Part of a small language model's weights.
Size: width 256, MLP 1024 squared ReLU, 7.42M parameters.
Each number is 500 + 25 x the weight over the matrix's rms, rounded and kept within 0 to 999. Layers, rows and columns count from 0. Numbers have three digits each.

# layer 6 MLP up, 1024x256, rms 0.145, rows 903-908, columns 0-255
507485489516511485494494478499503485504493561501500508484503515495498569477484493482468479471496520526470540469510542509529471514497511480486489481501512520514459488476525558503511497481483491520486489529494488521494492498533487494493527479524482509539507444494505470522520528517499522499463510527484502504505535509552462463532485467524520511517505480512522507512537488455503500511500468511447481504541498507554509484521548505505477448509507456510514481498421490476465505507481481501501478524480497477488512505515479540509489506488508482499495524512530527486525519460525512541455498534486475507479507511501492505529519510528504479510468487558508525490456532491514519521493529511464496538518511501522483453494476494518492516512491433484503523485477458502554466500510503
480480497477537541533518506493475483478477490516499497531491500422517535531482534490451545486524535502442493505476521438504477437512481488549505484532466478474480497454513525519512493475469505421534487474491519504490494472488507504518495526526519533461494508514503493534515535525488496522501461513495550492517506504463509450506449470495544533512507524515481491499474496492500505508523481504489499489543515525471521459496482488485547491482492511537504481522502483512453487452530490529499489493436466493548457502479523488519474475486511467487464455476499510483487480456505491442524498460515489533481492488506486526516494500515545477466477481491499497521525501534510548502480532452527488493521517510476489542509514489489504516498538483519488482496557508472487507524511484
514524505448533494466468506486454502480500533493519479509498486485489499503454490477498493511518488495460452515495476481470507459469517533494502518544516491510467489528465533476481518484510538492493478511530483499512508504461498502511491486495480563472510464468515508527496507508534553530464478486506466480469469509548532468537483484559547541463596454507484531501511517509520498523515490526560481447503512492515543533499508497494537464548509531496502519516486545515474519465556512479540531477476478471501452517500523551514489475491477479501523511508459484534494481473526477460512468564485509536531530496519520505472479515542529529539478539512516479485532518524431423500478480496499517489545531512472522476532520470516509490468498486511480453496525520495455518493458498
494509539499547507510541491479471493496473522485502508466534496524498504516490530506466488498538486494516495552495505498494481476478512511495501498521540491511491505507484505446542488495512480444544506505502503517476514492507517519476508480499500520527517440520448517529443481502507476502543464541437483493484494509516507496514509490503514519446527499498537488489517535498458524518505548518493487502538475497487547528461467531479497485524485491490490501530536501507530496503452484507531482504457555503493506508491487503470489465481490497493529560458501532478456499491495499499472501497478449480523519483477482471458501491496512500501498489513532520494447481475473523532479519460521513485494496532487505529507501527539481529529479419490498483480500498436491479525528537
504486477511513507513488503492483497513564460479486489502531506465517513496492485482478488502500510499492456477485517496518533535509512475511496500492474521476517506526578477506502535475484521503465497533512421556481448531506495481503525535504523524488522515458522511497499531528516490491499512545522483519467499526525488543525514528505502471542501509467482509529481500410494511542524529483483471524513497538544473536473479512490525505466483482478488512474490522500458477507537518524507515514525508514528478492487475498504523497510463488473468488482508506469505541565485483479466468509500468468473392503509495520484507523483527493514464537522492490517479452492530500439532447497486529491497492503518499520522503573541498500466508491534478518500492516506487510532513528
489493538461470520507488491512513501464506463486456511519482554497452490496483505464474497507487480559455475483484476506512491510522486515523494507507469507494512471481522467474462522518515521475516488513489503461489512517497540499502491491502482530478500467501491526517483515524501561503497450488530476503481521490483483444470502498533507526487520520520488483513495513502514476509503498481551501530542487505552512486514507504462512506500493491530515507463500518478499491503514491571503514513548481469511471488499522505475498483493500479477506454518484503559472525529515489491509480468501539490529460482495514467506505503518516528511467479528463513494511512500419490457485495489529507451481454523501483514457488554495461515512526492481517516475487489499492463458508531
# layer 6 MLP down (transposed), 1024x256, rms 0.0703, rows 903-907, columns 0-255
475504534445492490513527501523533534514541474497490497493509493448511540543508502472531521485471496489489484492546496513541501515496492520488477495502513532534508475463498509493507527465493514520475481479543533524503508520492498485520505512491545503484518497512500483495506484517525469524497533460501467478466529492538487462526447485483494506489489510496517529518523467462489511493490501514481501490477491499476473480511462488484478504498486492482504470532504504539482485530479515526504530498545496507474449486474516527477526534479466498499519548463483531497503497479471493509479481493500540496491518480486478462507541550453520483544460500466513521446475525516489519490477516500509476497503526521488487517515517507537467457547489519525463522531504535481510489556479455
453473493489525514512544495504466489506483509468548554515509484514480537491500487498499532510478487459496503507521517509538534497483488491505498510514489525509494439499516485492479548495449525527492514496485560541483501492475506544475468521563492520480484508501521432444458503493476493462563525468518538466526504502466501497505533469508495501498505476478529511486486505450513469502483476534486520465529481543515537529477471527469488493440503503469501504512465543461444474465507488495507461487503538487494485483530465470526486558518500490503495427501507432528477437453508507506530516478438490461514503535467475553469519472511489504472505496476495494496514583514500538501517515476488522456517488485467498501512547521482497492492450463504457485490491521493474527543524455
507469506500435461472496507520479499501535515449514507553441491499479541477508508516481511498492496471525474481516476463491521495497460530498513505508535457434491492558469513522509468491518529484496513503536506511498489480475519522498493508548489528524504506486495481481468513494474518497561526482498483504482504462534503461534455483509496483478523487522466476476510482527496458494495500499484474488480505525479496563460466483495501477530495508522475510490525535487520490527492496538523540497508502538506511518515463522463512470514508460552521486447499483489487540530518497510500547479574479491488533534499538557486491486524500527460586512500485514482516533520516457488446497528506547492499517526486467475486511498522515513489469575540519439512418466513491496480552528
494507477510495524461493533476550529503507466513538473475438532518501555498535537468562489485505501484496503495485488553456482524519487478457531503501520463460528490495540529520483519515511544506478502471488529490494497488539497481511514495536479455504506520486547483515497516511512501498480486512496517510488494498526566511472530494481488487497484450505508508502462501537490552511506516465440487455484497481527440467502496501532525510513507459488494475469496490499548525502498463464505517548501503508522484519498458528467527535451487493487509488496537476510521494494452538468521504528501510497502520467476504489502527459507494491440474539494541503501491472501532483494478490497465501485547495513491482475497539485508488489504467541492473483514479482433477498492507534
477464482471501516550521500544512492535517464456524503480493513537500513500516503542508482531537508487438474501471506509479443536493486493521491521518481457483523517535534480494469507469477525488531520459512526518453531494469479495519491490483513490524468527524527506523503511530481489515452492537459449529469537500489528520497501482476482488497479490495532492517515538517497498563527482488442496465511475512524482467507481538496507525513499467492517506492512516539462468481496518545503420521470504458550495461523541527486537484507524468537506510525510506496465513498535531468485530469533498477475502502502490511476475526531509515498510538471487536496459512492518507524497502552509495489500508490524511508492510516510502476498533498520556514475489513523539475494479497